{
  "n_layer": 24,
  "d_model": 192,
  "n_head": 4,
  "n_kv_head": 2,
  "head_dim": 64,
  "d_mlp": 768,
  "vocab_size": 4096,
  "activation": "swiglu",
  "norm": "rmsnorm",
  "norm_place": "pre",
  "norm_eps": 1e-05,
  "positions": "rope",
  "rope_base": 10000.0,
  "rope_fraction": 1.0,
  "qk_norm": false,
  "attn_scale": 0.125,
  "bias": "qkv",
  "tie_embeddings": true,
  "parallel_block": false,
  "init": "uniform",
  "init_std_qkv": 0.0594,
  "init_std_o": 0.00743,
  "init_std_up": 0.0594,
  "init_std_down": 0.00429,
  "optimizer": "adamw",
  "lr": 0.0023,
  "beta1": 0.9,
  "beta2": 0.99,
  "weight_decay": 0.061,
  "lr_head": 0.0142,
  "grad_clip": 1.0,
  "warmup_steps": 506,
  "schedule": "wsd",
  "decay_fraction": 0.366,
  "decay_shape": "linear",
  "final_lr_fraction": 0.0,
  "batch_tokens": 131072,
  "seq_len": 256,
  "doc_mask": false,
  "z_loss": 0.0001,
  "train_tokens": 442300000,
  "steps": 3375,
  "dataset": "wikipedia_en"
}
Each number is 500 + 50 x the weight over its row's rms, rounded and kept within 0 to 999. Layers, rows and columns count from 0. Numbers have three digits each. The size before them is the row's rms in percent of the matrix's.

# gate: layer 15 MLP gate, 768x192, rms 0.106, rows 391-457, columns 128-191
# up: layer 15 MLP up, 768x192, rms 0.105, rows 391-457, columns 128-191
# down: layer 15 MLP down (transposed), 768x192, rms 0.0879, rows 391-456, columns 128-191
gate391 101:505509481457436478501368467511568525587527583596474463526583553509559492509553439544516642509445509450447415449518483477476534431448463559401488452572519482566482507484393452495548602551459500
up391 101:533445541469491472558516513506458483500443432491451444485498495458515518502565494548483493547430387477512453411524528489408509513571513385551464506356464453413482535452506540582509505596506422
down391 099:473479536453425396470487526517422516534539486540522508477567457512488512467510512451467414527461585421561499466473526426410547439409500536496548549452521535531502497542522516546485499610507469
gate392 098:594533571540450457462491405422492536446514526472551495570448642505499588449531469450487546410406521467457530552448582477531526470472503511457434450503531446538566541530494534539587520531551556
up392 096:477511408521620478430521532474483534480520441521493470490536515513568517515562577520502505462565487544377503502448500418565521534548417532478464510550428507466483512494516508488421513608541533
down392 097:378613403507513467386570631474460473461425466471479449444452486500536444488496543466559560447520559573470475503563477555574467492456554495516536436590484552435498459530522533522521462518443418
gate393 100:478440480556500466447545402462532533558428588490456458517492566550553559471484570541533558413483518453454479425468600437478479497486443508561507498525564486484516492546451443554453506523588502
up393 101:391526553515574499480443477517458507449604445443642541466541561561497504426537475555458446519491592480455426474549463496624467573479499452427459477466527455544450489540490517464538487555470504
down393 101:488506513380566468491446477496440543506534446522557575415467475583429577501504476477403533533488515498482539527570410548485553548461533481411481488484438452424487452443466546513561507503456529
gate394 101:539443616467502504469541420521524538584537550486539507458532553477521489462451494540469517407519602481496502526460582583503503476515488631471493516492508475529555517419547530482523526460530464
up394 101:529489388505423441507465512448547593448549574504537585597539467556423489489448517500611536577469470467487472471498480488552456527539542443476483500456532531612420451544549503498432490509494446
down394 103:546523477439568549456522467527530483470487426495531535558423505525465482534474473458579584462523486414417544387591464482473616463585561584526520597416493472573448510494430539553506575423505481
gate395 098:547518434535549470527455388559485521580427544545515598498540519514546426536474554532603566535549509467488477467517482514461449460442507498442478479470549575468562503470547552572509575559569485
up395 099:545406434511506484510477458623552489480477451527483435500586537401474576449468474554501465479521498468572493548474571430367454474439502566466422552481500406421481513510599487470506397493568497
down395 100:604438477500502525489531520524510424420561501417544492576486562492490580472502559489475491480481488568549495438383425479480422442492595511600432529516542546455556541561526421536493488435485556
gate396 104:431455422502549539471427502592535541548523592536528481498450415493545543427463556436451490513471550460555533503556550507484474537473523503539516591629528430467427511538537485471504512605508420
up396 105:534480465505500601540405496501478468476466490444484573514474488496518521532492559481519529440487520504478514618422460599604462437454581520565495532434485501452468445414576395467441436484535467
down396 102:548486423575498481501584531353511550537538503529389482514483401454504418492450418493448490488409500493565551593534539527429475543578500502535511587577488444531530492482456457567505561569598537
gate397 097:496387502516426486517444489513526490445549603532514459485479522495499567462404496566574480503522457498545498540533495498406517474449481444522455450475618497548541436479536506500475515446486555
up397 097:448458493484529531428504520484414510515524519456492581502459596509482535505523427501584573560517494562460598509525487422447528432491532472496501539464533569536432503533474452426532585502492558
down397 098:490473528521482532454498477513521619434475572506460438393572497485502464533493575451433546481527551476491518567428545471562523494458539568392523551439544567501569516529436462494403548511460483
gate398 101:505425464555395513419484541440439523378597483510562559455521517391472439419502457477536628430499527526484480505387576450507441481554532530452588443499533541583472469587547498579501520565509491
up398 099:459423583346508472530500424457454448426529482558467503495502493548496493548518538453432501551485525554438404487493535513513524472522461504445533492467547474499517522463473531544410443573542416
down398 096:519510497543506504384457515594468549553483439432434449494544610511502449513498382498375522474535469517550546559472605499555412399500539544577452565522361524502561506478572511570445479442456455
gate399 100:548461524503501552447542469540470408547473613445431460400481482516539426492457481508490569529490464483523515507509549480555484540469510428520578577456382524455513459408528540488527516511386520
up399 103:465534547629489540407556554493466504590535477547541519518409489440491454533532656448486522515562479520453510531393447429467506431430507514434492462506483484529498472544445474540570543512565454
down399 095:545523496518434415524399434619493424432439491464465504534518537534538467476453472503587511476556457463551485441527525518463599399476498482458598516508576568469519567521478546487521544463572539
gate400 098:600465569505448482461506502484494459467543515466503502553453523421554479565464485532478501446533536406508525458465446543412479439526509481490553510506523552476476431424528483579528571442500574
up400 099:375434440481603593456532471445532444437482525616517473530419397465499428488464552486470464626492516544466506478537450542523503498467496569446484451440526527519548430535538603499515564533542464
down400 099:483525487609500530473527477511511522474565554485460516561544518511486499439597572520528488542484497448515487553540627486516491472392482513486455527463539474474567511488462501577551370520493492
gate401 095:611577434548476501552421513533488551468473456499591541486527451500578497361499436527494555448522369504486388555476483523525495462440517535596456495452451469542560483450487504563507594549451445
up401 100:454525451459524500529499546493428467359490470454491569441483503519480505526457511577512502438586463602443466549490567572507586521533509515485424505507604512492448519544526478456435444535533490
down401 098:572537483465425497512511483605523639470538519532551422539424561453457454567519544556391465557447521487485577556486482434465395584498399469436464565511530513515419469477453493528483423469416475
gate402 094:497375517531502515548552483463524486465531495464446539455525428588460474537423484433429505580415484439558583517545482434459504503545476468596477470470524539590539512430514530480491431543320486
up402 093:516548457462513529507547507472552514487543502543616474524446502409542545463448539500576532520425537566548462526487590488470488578543491442512499477511553489551438485586473500413526486480502573
down402 093:560519551556544398472454454549441488470484507403481490474490506538515544506509520413558561417527526525556501503474457422497448524436536578481448601518495453522469500440510520603495543492577501
gate403 102:571436490574439464559501510392495480513442565558482607529461536477570511410418460437534452463452480471543516534550628457417432522439414519508453504521490477451535415482517459592550525542580512
up403 099:559475549457468556569418494445567531558426450466565367491512528520604536501449558495551513530495497493604423579446486463498462448539514496495492539478513492570434577469567472538523533531513523
down403 099:506399619448571388477513500588495466425483432454503520454545528506475555514510504509378412522564535610626396549487422501545494431499513519475495510472543499461550550522510473535416482520421476
gate404 101:472514610457480536449555485426534532557475630549512480512452451534577484551500516462450500435519510445498443507528569477473425420450426467443469421490549554457526561435474529470596470506533543
up404 105:521514464540524608570465516562548429460478469558475442417613472569530476409539559460465421434511451587470490525511474533517470548510514451450490406482528549487469496505424410393519537605414565
down404 102:518479527434453439532471395518583486577527437554552538599563528444429473492491543602435612420423485560455458488457460534461548477497542532552454596557432545490537452497475531504445492493560521
gate405 099:436460524422500476438516484442528474527529443504501509448487539471457544544439579456420534455489462442477501461475530439548481477449478446493586559427538507478432505430495429577423428543517518
up405 099:464507490520545537490449474502434539428487523442437412545482476478491494504416527516573536498507493488507449472592527551494543450618594549500561416571543514475474507592428581438493446490475573
down405 100:574609487514514547455518567619426486466504440515475618499486464529477488463468588515502407579409527435521502503550530519423482463610512546504570500474521445470522487495450546485507482473431547
gate406 098:569452441561437554437479461466499554569538452471546559448435447377509523574517564537576489560503519489558582424427497536548522501407378423511542530503445519474505460505498462523538457449522557
up406 101:498442575433545397574471532432511541555488539618519514516488475434483406587469566477486532473495540495569438489472471511545482588567471528530442470406492461462473468556450575467488482521442584
down406 099:556680486413429515404471549486478572460541555483590477509529480468521525509496464518530501481444496563512486422511501554465522447463499456478461411558552488438520549593470529529493443448535579
gate407 106:563479487448389535457581484587548626591555507510467558531516519479507614513549477558495457482465500419448507408445493487480486480456497523609558483464409482472594576432441525501461473459552467
up407 108:474500466505528470463428525456512502524508496428465434653562414508478555548411556457576512477469560502430533484463492546461506448472460472444554502462471588520402471411477506407541568500582511
down407 106:454410582395429507493478423481572537559473345462470573511450457516497470532433559495491496434519478547522538458578508488514426408469528558532467502570456598532505549517535509543580530478535432
gate408 103:437467551447481500493453477443471498623489432529473446443548457572550563436559504529547559510552624427526425408538555537467539473422506440497467426489554464441535470462516458483523448520544466
up408 107:518540505522477517538467436481553558543492441462493608562494564468581469428537380549496571426515554465501461490541499605549420497581440491534483483524460457405563439562552426424453451434476494
down408 106:459593508531505405610421509588539493431506490517507505502529505601446567487489557404506553481514524563487434447548567432487526483411488467521394399537486512464503463445531546500490472478548455
gate409 100:519517536419444379476538491439467563570500495560523409568434536493515499526549507459517552407481519559489574491530494546419442572453477486587600530493544492450558491490562460641491501486513514
up409 105:514498490594540474533571458502441534552470513438563573561529507496524637456529499454479553602583439410475457555560473480489533510613524452427536508517490574432521413507482572482610481438477489
down409 103:490444531462479530464474504540370482551505499450530402481553481552453486498537493431471476565566527385497528576479528587385455529515522481528434488475446493438443408482543478566582460464437491
gate410 098:501462521448493623502464444498518442518530433444412495523522558454454572503523527417439432465428528412521531464498440441459511481446504477428469453427584474443544523481467542620524437499537522
up410 101:511442523496407581500489550576541560543529489611499484540532454562509512498500391511465515522432521592437556399486513594519395463494482575518414571471459463595473513512540460530486560476527481
down410 102:435601495499514506443467551616432494514461577518482506536519585422459529505478535515580448532488531487537537526519524481540437494518496477541552475425494513423468462500436472494525466592425475
gate411 098:482577501534530490482417455441564575577461442460457543525505449458505518478455516444490507553439570535490532491520452525562467550491513427576410557600428439452520415462583478480574549502516505
up411 100:533552522542501386488561586473560399581457455511432421526497539510524556510586477481535378491516469447511428522584463559528535546469555418427533533462506545472400650467495548507456516520498494
down411 101:499532545594481561489518505469404503478470565455487549413408587487516551509489461569463572561506370452523539415444572542555490481464495533526538539474475520560562507524497529518490494596605540
gate412 098:539410480447483445424530429486560459535560474500432498544555495522494489509512503581410548514488444579505495498513594469484490529512499493557586586406551497477525468473412414426410504441495416
up412 093:507522613435560557543550482495500583510512470488514532530489370509478492463441528396545442457478421483424481530552474480424576536561569540526584560515426530450587491506359549535442514448518430
down412 093:538551392556468422484495548421549460353574562548545463502569504437554515544504444564514480532421507600515523490498573522587433560491521392529521482440477490510508494471497422405512467533459441
gate413 098:651444552542407449562461431468457453398458554554494531484491575500518436536497410448536514480514544530573503522454466579475360440486551476424478486542507498500605473551573475435467518515530519
up413 095:484526553556570354460446463529501537492453454501532574526407454611421481533511421388546468528459457565454504528531471519537566577482531449489449477501517485453464523506555416516515480507482541
down413 097:376524458539447511510514488508494529573506548521386406490557553545532522575420486563504635484504528452550472519477525557504546495558537578540495547501541534525534485460552476436495464516490552
gate414 099:564447546425462479518505476505411463588453446558572578541505599545414542445573465592508500546579427448500581533456489462503402518536418461486540517523446495520590485519505583496429460489433459
up414 105:459531479559555459501459505517526455465429560439514419482540577471569504484504471478504516440481571628387542588508409431523383546526532491568480431596541518475562547431523529426487571504514503
down414 101:519259526542471502504617538504463449639495522584430484514458507413444571494502557506536455525508536453526489487452492559498397499480430425442468481521515483432434539483472524549454500516471494
gate415 097:484461583538500412501498452516481574584491450578366543551480431489540484490532512486577481456492449450478569517534513579498457526594472516518458510532518456509560552488538514517533614563476532
up415 103:484535498478473467605472464471437528527420541460533481491582521501473578551520497480513532514470472559427453483456504500557490583475478467431443447505530559548463391474534367506540499561500462
down415 100:505611543470538533487443488504531525462636428496500582486616514513541413501552550461546570386509482447579362515578490515392517490467533552547543506531514500552495419485406517459558436498572487
gate416 093:447506536501503465414416494495438502467537460412576484515525483442525602447435507499500543499598477493545407493471600516524489528368557407486509541563516441480517508523469414597485445506515473
up416 090:524502458473609532548539517533520433563511521567456587499492540453461439546552526510532414441562550399529525471514526507458465433481431484358539441471483488477509496482421494547505460400494603
down416 092:450655460483496498534543454499432582371509474525492491505448517536495538437484593518522547520532506507490549434421536465535462558450624572532427534608513491528544527526444383479489492557473553
gate417 107:480415507520537501515490460429527547590459535427600452543502559527482574521519411503629505406424538514449452503487484552489480533518478483595493449428441464424459523523495475568519500560504533
up417 107:489491518484457542425429536491474574458505492564452514461543494521469544521519433525450543485564467465562521525597540528490509470547487525418489439464492510470560535486528529509480531450579558
down417 108:502444479511484491518550547550536470505548528537411494465456481517569373526609545499593460507477513490443507471423434429502453534540568517478486455534546534487510580535482419444446467382529514
gate418 101:507545521469529542468497421548534497547588411494606441552438455530483510468515542461523532527502553441419620465506539420406504578398449454475420555520523564405532618533508581551450550492543480
up418 100:410481460559456602527568495543523478498517524552451458497445496488572425442562540489424487554566375568466523516542507506525545543504512492465428545543515491488520489516515568613524503446477435
down418 097:507528451436471443540420467484527438508437515531511509451554583539454488480526461588484536433429487528589389539532517529602520498500468456611507401424457478431506497425468480527520499537537461
gate419 099:530442518536470388504542512484470560561515409453536578500523558453461561509509447518483449466432496483575528557583518460510498507508488549468481408519470486486483573481535472524502494464536528
up419 104:485402613517479516512441548529356488518542445488496433472513485518368454514534501512455503452549619410385499500449481479531434575477492590483414569421559496477590593483475559489479446507430423
down419 105:436656567387590552498565539549516529469524571498545502475501505467523483564485547455498489466519513540454520625483441510433465467467512535468501483525480498489425486487531523519517498427514548
gate420 104:405479529481531525479476435450504535403610535533438481473473490448440541545543523423490388546412422377551483472413521444532555541427556441473515475506452478543501539515479463537544514473552533
up420 102:452461463422510514601504418409404463415518458544456526500503602408477497517657529427506424529432464499497575531466597519558486474446571474505491448470450531481524570515540530512554488453483505
down420 105:445615550540554489476495556474450525494500409530557471500462432531522490480553414450447512601506456534444464621548475499474567601424528501510482503551472473596529518482556507530469487517499538
gate421 100:508506466476468479492472471472465481554631560574512501461473529422588485438481452496525450491461535506424520513511454430461441553619576518497489546535548459504486537563461538566517553403495416
up421 110:485526431479541433418543524475462392538531490505532427432460436499367432513450455521510513528482465481450516436491494496448503549494482530526499557455547488591425592504532494508502558474557515
down421 110:505509459514452544534552540476495395490486483496520541491436516564544474473479520516467450486473408592479520445543506493616513423519578459521410504515537459534459459586498545381489440559479425
gate422 100:521453456527551490536435502421468491536546524478492438526500547447393525476449425460474490463453545498443522498565499575536440496449568455533460497497508399593527507509582576575452443536573407
up422 101:493551492509545515540485437531451480551486442492562605471481488554390512528450570448462464589510528532472499539455541428522475594466581591483483549574557501479541450525505627605505424550562577
down422 106:502453552433512489482511470504599576586504479445540448505424591434564554477496476607508479591555422479576490507487503544513574526481532436427492535593466569451381478418466497502452462399532470
gate423 099:519507509437435572511528365456506516512514436479545502593592539350488555505491391523457554459505496376506487516455471479559497409457428477462496594505507454498557507471388485607542394554460609
up423 101:523488542511507538555432616623467433502493425438496584507484436522500447510547473524476486516459521522461507473545482539433470463550566486485581513545472537391486558504470541444452436446578498
down423 100:519518531533506565447496621438508533543560435384472509479506517555509584565540563490494531559538537443500506474441474468579594549514515529581545619531437562557476567587541530515603559560522458
gate424 100:529454514498455524439542404475564520496465383490529545393449494450459509491518580408497528417556499462456517486514478536509437500422514462483507442480502489449591473526665439455500413492474451
up424 098:559497442538572480470576465500456480468483430498453476531614459472593400510529458470476487397451426522456563462439469398558387452488538610476544480560553433558441545445486554535501595502495507
down424 100:395452508439478563450454436575429432493482563433529531536515457458559451495416540514466569519441460502444494516480441430391546548420474521512564386456528544506524466378470467510490536489498405
gate425 104:451458558480489486412527481467545431486485486540544561537462484477444432492471474356438504444502454419366491477400532410507519456423557445543421501519469491468459489452428566513540473541498598
up425 099:574508517462550529523503497503457488447533489433491551548429429501632463481534470510484505491536606462473494519503439573525472496533505553508479522460619618472498543518512545581528579431556427
down425 096:572372549443534479518545527485497502547519547587467562613503476408615468449520457525546494441539502442436404498533525497490484517508434486516462484510476553602548526538511406504523464424521485
gate426 096:581476587564421504412527531520439508454495453500468568426512517495519508536494421418418374452517524457548486485467510542484552584487537571525397525519427434576572463545450478559483527510516385
up426 094:482473477556486414561473490460431578544509454430556568419469389544536485567460515528452503589484466502507535526492530433484577445527556476553526599473488464518418542412532441422568585460551486
down426 097:442521486433546519486535515515585498490557443544495571548512551445388565558614517481579477494447540623433482526562555632474542556449517469469472470507409504538499461517476477540493519550459346
gate427 095:411371415498543502461559531518455482456579574510538524522491572481515445497500532506527472513415537519451461517456399560458577559496430560558503547547512447538446525478519572539565545505460513
up427 103:461464528475431568470542529502527574477406481507465433512529482492546491466536510584535453366446494468466467562515525614468571433564511510563540555437561372512417557560524439395518582490471490
down427 101:455290545536500509521442459566477488581528436454508526513482460534533478469540472502498457508533364442461448484427550511496536483452543416501511455514521439493547547483576529521527472598472495
gate428 094:434412468549489428352544457502449548476469429450567596520594587489477457527436484457377447573526490455529614485486434520526479506491529548407473530530487458479412458520521480483527408477519501
up428 104:348504480469476495461485443459472502557520451472555445523501469496562483532483457536559496538438493472557420441476459522468557566494470397538530435531404452576569491484454498367536540596421511
down428 101:533520522435505560603465548569507472485577509516519522482552447498505523416498512529545500532491516506463538442485524409519524492581528579465450520418508563495459633449435581554526578514611500
gate429 104:502428524454552503466535453464423476472556529512478604574529445505550515490533484513414602568527537473492482511498545542467466549408522392542523510457555459500494505507448547436533557436498468
up429 106:625461545470568476507534492545464417539404507527518556513566535605500560459594552453510604466559551522441456552460584509488425562524461420440412528466461430512480532460466445336511451418549449
down429 100:474577589447526383508490470548494435443565477413491529480514463545529480534511504522450452515624485544561566540558557587465459401548543575445504500529462575488469536518489438561467516478479399
gate430 096:534438440476366579488472465520513553474554487535449587516561500517540492391531542454474509500512478551451463448451535508582552454512493542489513516468573448585506430492552504473413611499496485
up430 099:450468488452442486515549578500520527463487504503438455489511519441509494479641553442518479518414547521518479546476409494530509490571494547558426468467502449516393472518473575464487477528475468
down430 098:477488422398524534433480610557562469424423509601543570513467475570567462549476542480569498584531411439447608582467491519485417475618538507464541523488468466532496511480501531570451534536438462
gate431 095:473518562492475446473559516520519452537487461591595492626469511513450525490534569504472479453505513477415502481424557428515501460475480560450453511533532466484460515469431518525460524552559540
up431 095:429545575496469395462548547534540401567475542551452515509489490445466541371561546497418496502532464394471446464505553451510590528476500448467547501545436497496469510511441535492529554538500438
down431 098:526409488486441486493485520502563551400472514546406528499412528466546558504528439504544463507480536318601466489454487510475507611549465529531418383357452562585432568483431430488451511457527568
gate432 099:443531563509519460462498501506602585585493576526482545459512486408511499567390457498480557474441539431524539518542497564455487421503450493462508466581437525490525499572446509478459463488550453
up432 100:518559478584451527512537467436478493382491409557478515557420448498564558534495490427402518485434499420493416515592462442556468573483451526548612431488473514514555409463490407495652525458603472
down432 100:573485522486518532529528429505507428485431511469585496505540532500533430533492466530611459463516528537513571452472472489508547426511516532432529572416518474474551506489515505490449594480501502
gate433 100:501457530480481497505446466484486449633499513593459511439421586450496558462471609452427511576492522511446528460461513379420510422468533532562528553459519486426408493540504505457592463388606564
up433 101:517482524534486434546545546447553612461492444450445504535526577500517504435424518521481587503490551499530513536497586518452515558357517569453401477491539543565433504475568462531436421508543576
down433 099:472532478511515504593552502520441579591553478486516500420526482458509572554524573481422544497417397525534508495540490471456503513462482355562472440447425530533529542413572462413466479485504481
gate434 101:514547534460530544509494520475511482499532472532456489563582524517485483520493496570497444369396500445463554570473519576474480467454468491520428543474430457485574531416516462512495433454534465
up434 101:519569521486468419433390588479566417487421489563559440507463466511464434478543494553502553624471514515490512437596469477510592543543531514462493551487538488527489467501520538347576447499544495
down434 103:563365456522447537499427459574492551520518486482438485517456494486436541602531475432376519481464449555550530477437522397521481502456535505550550493481436467585510531517515410570558524574481537
gate435 107:536352517462438623594503486498521546560502518450478421534427513517457495513452446592584543509517510387611501534555587546407517536530516474498484450484583471562510487514503468513422500519561606
up435 106:466450532306469526488472544517411570541499549417407527499389483442478473566512507577571529496424530396587537527503470533406463350476612499480469516444456475483479529510517483489537479501493509
down435 100:554686451576529444482507464515546467441537463524534496489510553523540438503482529425440533476507507655446478510470504469587492586409490530481462484532435547451598526503465400518508565489459458
gate436 091:498434563467498380519488451509527435499524545411587537552520544503459561517540571413446523498546475394423423536532437496528509519391581448503537517476479557505530512494528515489560573495538512
up436 096:458566616584542512538478441577433385482451562563433519564458475451526445451517449568420575475474466469462461497501507443462417495545491527562542450479515444514448468487587497545567455530587631
down436 095:480431552484529544549508417487451462510452538562397488547513576589563508474513489563487497497502509510484440484508456433454446398487507519454550482506512519508449548435553429595526421519467584
gate437 106:491428546512482443464501386376580451474461546571610517465511467452529552564409493564434564476510600512483481525519566462488532525504539506552474466405493491573546462495533542472556510499477451
up437 106:624448449495468481480433459385527458491559545573505443405503464519513468546430428526553514464486507534437461589533546463550537424529466474562507511443576390428529505488561533440555477459495548
down437 106:518519527600608429429542456458479549570432451478546516453475466387493488614497448493349514434438554526487421509516512494528520530496500530550478419466484455569399557528472465600394408447582465
gate438 098:425436478435459620509534486521473399519428541387481474600432548517505447521504559528551529494538482472574458513440542471467564536534564525464471548507436585478531507518501536478422442475574533
up438 091:457519541508488517580435501513538498558515517496536446437473580545492482542385475473566480583442471495581464577491537599448532509490523363461506484524523446485585550537548473442449526497552472
down438 094:496597462537511396494560526452484463549559555492484478503575514441479559473501507486489596483562512481443556467573549440540477463472437554566587438526502435510444466485477542499519492513507460
gate439 096:540508542518425476519508462499528533524505548545610466512565479475473442601468390458471486468435573548570476410499520497635523513521394469495428544516462480511596512542604535520520538501527484
up439 097:457512519511505620544530529513472517521466453489454464538568404567490544453529492480570423465505538506465515494455524482502406518569534556424576540616561498487468495490594507507490446504458512
down439 100:450608541438487440490478547563466511557502526438492477477463566432520432572522500556504550463519465524455574517487502513422517574488354541480593497574526455462445498585480529462537543498459566
gate440 102:572519518488427450441542544486629514523392439612548572464464476516541431491609468515458550517426530444460519443444467465490498522587467450460406467545504545506464496559602427474464532491453427
up440 102:496519536492417529474454472489512442470493594434452502447554458511598476583572448521530505484437451450498448413511585411450492574445610482535496481524537558446485449502521486617489525536433414
down440 100:460530506578579492513486509463476523490562575449564496521496511547483550464556473566564431434567492554403528461512530550473558521482396490461523487489488541522512519453474569504567495422560564
gate441 094:390517451583417585470400419546505483528496473481469521616568449538555510490419450460550551553523528567492509384542544460481472542477549540599496561581522470462536469524486574550518547480519450
up441 095:477490529502423376549441608456524517468496527559533420517540438427567501580494570419437510541475550561485477493556484448505516455447535634552460473461577521520529557441451492545539442606435497
down441 094:428624465520574542455521499517510497560420473490457552423528573523592573544453493504523406493481440552480442410508454548452516425473467502492592451438480510476526453531479458467448575458498481
gate442 105:488451503473480502528567445488466632547561386564541534560515471550552431498476411390446545482439496473516527441533450566451563501528507484513480525494488455549514519501477535492485575575414394
up442 110:450548518490458373488524519513463470439589547475501515506522541529507413457387393505416555454436533436493583499524540419531476446449408519481547494575479479504442480457596552464531435421420526
down442 109:463429519414436507498480507487469429539484436519572514469423540406487457494501431533484658510427529515548544511525471474483473503491496538537502568469457552528467448498588498530488430510485446
gate443 091:560494527475547587551449506549518520443512445416487510449479485501413504530456584434503462381474532468411468482534426365486509456441603512624516497448489528504562455489443535558571551502562499
up443 091:451530495468592513434449490452577581551566560467481501501387513463530414603581554520601549548494498600472507527538477533492448518521418534552482557499436575475588492553522477551506544487517468
down443 095:545496544555576491489502449569510496568525472428500553442475487515426506517610445408517518451480539496514469518466435496508574588468537523531516549474454401520544478557523480506479434463549504
gate444 101:573524470471399472529486408453492527516484458573488524520580549523455453543544436529451554438408544551566514487466450540457477554540478591495444467522591498480533447555571510518524495491499478
up444 099:540506480541456467539494486516559498530463535456495571417510580395487540538475442501546542561537602524547463423507530523507487581489440556481404520472497462460512370564417454581512463485447472
down444 094:513549493520511530597594552472553447550465401511456428425404473547452430452500399426449505437471503529528547480507444522465485482471517454479496519467511504575525532570488429429497588448587503
gate445 107:436506516469561465485525443528540496522468558477450518509510520551614443508571473485432512469533439489418531592546475550496429423510583478484514511510578496492582418487545456546525506496539544
up445 111:544613440496515428505457544486494440585518538504529445460560572530473475481524543456486562447536536533502462467565438568390567547491532512463589484515520445535478427471516506556426549574496443
down445 108:602551465541497489463472468421505416521414537509527563458473557501481488489520474530554604438521515476460523552536489435491487543540493537554438509448444536468475425560459602524519531427558468
gate446 099:499523543526418519495477362392511592529459513543545620497421539516523487575501541415495542464426543538552578547375564413424468512484541508551461508484527500489484485447589409451592529475547489
up446 106:505564540528513577491611458445467477566383533597594545492481522603441477540486492540557433470519545536500468475468560537390494522571532517449450527545508497516445473489568505516497459451472453
down446 101:489531461588505547522602423520492498574526515531521494500515524530487531560539507493434525476522542532518393492427546481489560538514562456477541516483436516598397412467592532363483567439539427
gate447 100:458407554607446525532416396459459576497478437568461525512496531512461492500474507524455454559448474435513578412464467513587521484497549556525500512386559483481518537432523504555557535501545455
up447 106:550539452581479493519380599505534520458509445475406513584567448492524472494515598433441471423471455532485500562549529518485493579422479535523520458530483465476518478600443461564519522591608498
down447 102:471285491454521522543494512448466497593496568553503465476504560496507488443553546527465559491537590434499472508461569469563519451495433538508507525522595486493455494532488509488590437442501496
gate448 097:476470540544431568514489435517464528542529464456587455509487563439447523521481584488553464406536411512478449519432537466484431489567520645457467543394557512461515611519473502573582540537555540
up448 098:523509622516582519488611504475455523558452497477593476428503473498478494460461490468562488573440450435519583442478500541494439465480432472490524476460493465546503507471504487534521489427583553
down448 095:413510562474407543525443531519432543458537348575536463488554573537481563562558593422486463554502629391466527532447501528531562541478491500390538482486467563511575447481464521483550451499553532
gate449 101:531483456425467533532468470434585549458433544586570519553494528488547509509420403565453483529399514469547520517609475528498537432581449537505518461454452491576584539556400472472582505422527508
up449 107:487482503483548560591565500579487530551497456524516530453480420479525477463481541407530507440467402523554429631607485542408539519492470532517508451582526514486490485525459464574443570566562445
down449 103:522521401523466524474378482508580544436494566475464540483503457496498596495468603522559475490455554517602480480546506545456567535438495433405570581490520496440501521463469498494514523466496424
gate450 106:494418569525478474478484504562522464566504476468510525492450555495531445461524465519477497516372506516472498524466499417525539436532529511498581447486438512504559547408425507483491468519518538
up450 103:470499491531573499496497536447505446480524522583463500440480577506466446486515500494527560587508526557541515519457516467421418482455493436445549476485483535445524435477545567563419439533502472
down450 105:504531534515575485502518400634527498505417601486436490548514480546516537543487509548400437471536543493526512446537497501539448426493525586545501519529447521452545513571435527481493506506449472
gate451 091:477561462485485380457569418501621416489431484473474477510562465577441488514452565582487404466507563499448438488536491473519450468465534401498453501471519530492466445519478509514478484463576455
up451 092:546512505565460474461501436487471529470462526510566450580465448443463525595522577500532550566551460545450524518537455541519480520491416506467515577536420512585449520562504476473508446517409445
down451 092:513409484423369420514535430476608619467459423523572525503484519500520536532454546507463433525483570471583477519619437581500485456512579475546547527584506542451554542545418475477508430451554369
gate452 097:389529456462443536436443436438466440499466455491544552588500543410557505433554411547510482515450445510476516455509556489457449446586492440444436499495492506464600515454628578494499541479529375
up452 096:409482553519477435551499604450484497462446509467515486560454505495493604584492401448510662500502538601627499494455490447456434472523553466459514511503440489467555466577469552445470544435494454
down452 099:476532564525535466474550469419494545571486609568395450479454567451469503490435441424479530432524504578558422541560551447499588532489415467485482601582509554568464555480479592492446455498543485
gate453 101:513505521593501552402475471448521558490530567547583551522531538390542554428484498374499454394461523540593529533484452485535479504479530534563509482462429453431449538519577538500621468513435467
up453 103:502518512385555479576499524486560563507445585506440495456438561448483571453479468425506507482481491534555490480576588431402515501496541441488488622516463503458513486480450568498491507434460504
down453 102:429524480465542549440523553540499519498472436554477527558508460574496476536467493478452530483562575630565457507498593461531396501546539367473491518541489532554535450447529515523550527535514529
gate454 094:422447533516499483508516485481553416517499605628411487504480472528479551457468516521533543518482462554469490509605580401564508491519497473543469520530565500546548531429469384573503413459479552
up454 092:558496482530459531501514551606501557522600514477500498511519505602469570450482627442543482597434449474559429491476419614515559556518497509530467437465464434411474446517539530473537520460469441
down454 093:452489512475485391498510594547545508614526405529513487505475497386492492481526514526563517472545487434442583583498382410461503513459493518478482551497455540549501384534499464474407561438543446
gate455 098:542518486538547542534476426473413551602459491475511445457591501579450498591442445435493478436479476533472519442448434535446516594446463560591468506582563402505514600497561500504564518542481553
up455 096:555497526497482531557439537524496482484528527434476545483470531514573518520441452477532588498426395495516480466516481538454488592432566510581513489519570493613572527479597549487359582498434376
down455 093:438495516498556443460584468521526496501542549537425567598435466470550477466478496493474520592518601439468497536501596466543479450536443506528484414523477625487555466452496515449537444493511562
gate456 088:455505422541540653535464512573427509474423501512508481515477460548569518524445545546546440509467513516567496508547466463477519565413577554424489573498520480522550518482574474472434457600456594
up456 087:559477499446549542472537535580549423388510585536466543550457448570408556517410514497448550544567488521423549492459497547412506498458476485443436516519555426543443499490466472523438515441489417
down456 088:492463495492482534526532468447518531469540497532499519477572565464457433535515546501513458480487576512526515513534464481481525492525468473508553490557445525406536508465504540475498440517495480
gate457 101:401453467483516500536600515494555449397457460511469462555534490540636522478464486556533491528416492509427450515525478518581520465455451518526509475516495427456612527482605413535530466638548439
up457 094:504560441443528420513607517535517469475493449526444629389495500484538573532478518494457470571533454566455518543452446438471491635450498561438569476469475533457526466434455482459502541511514455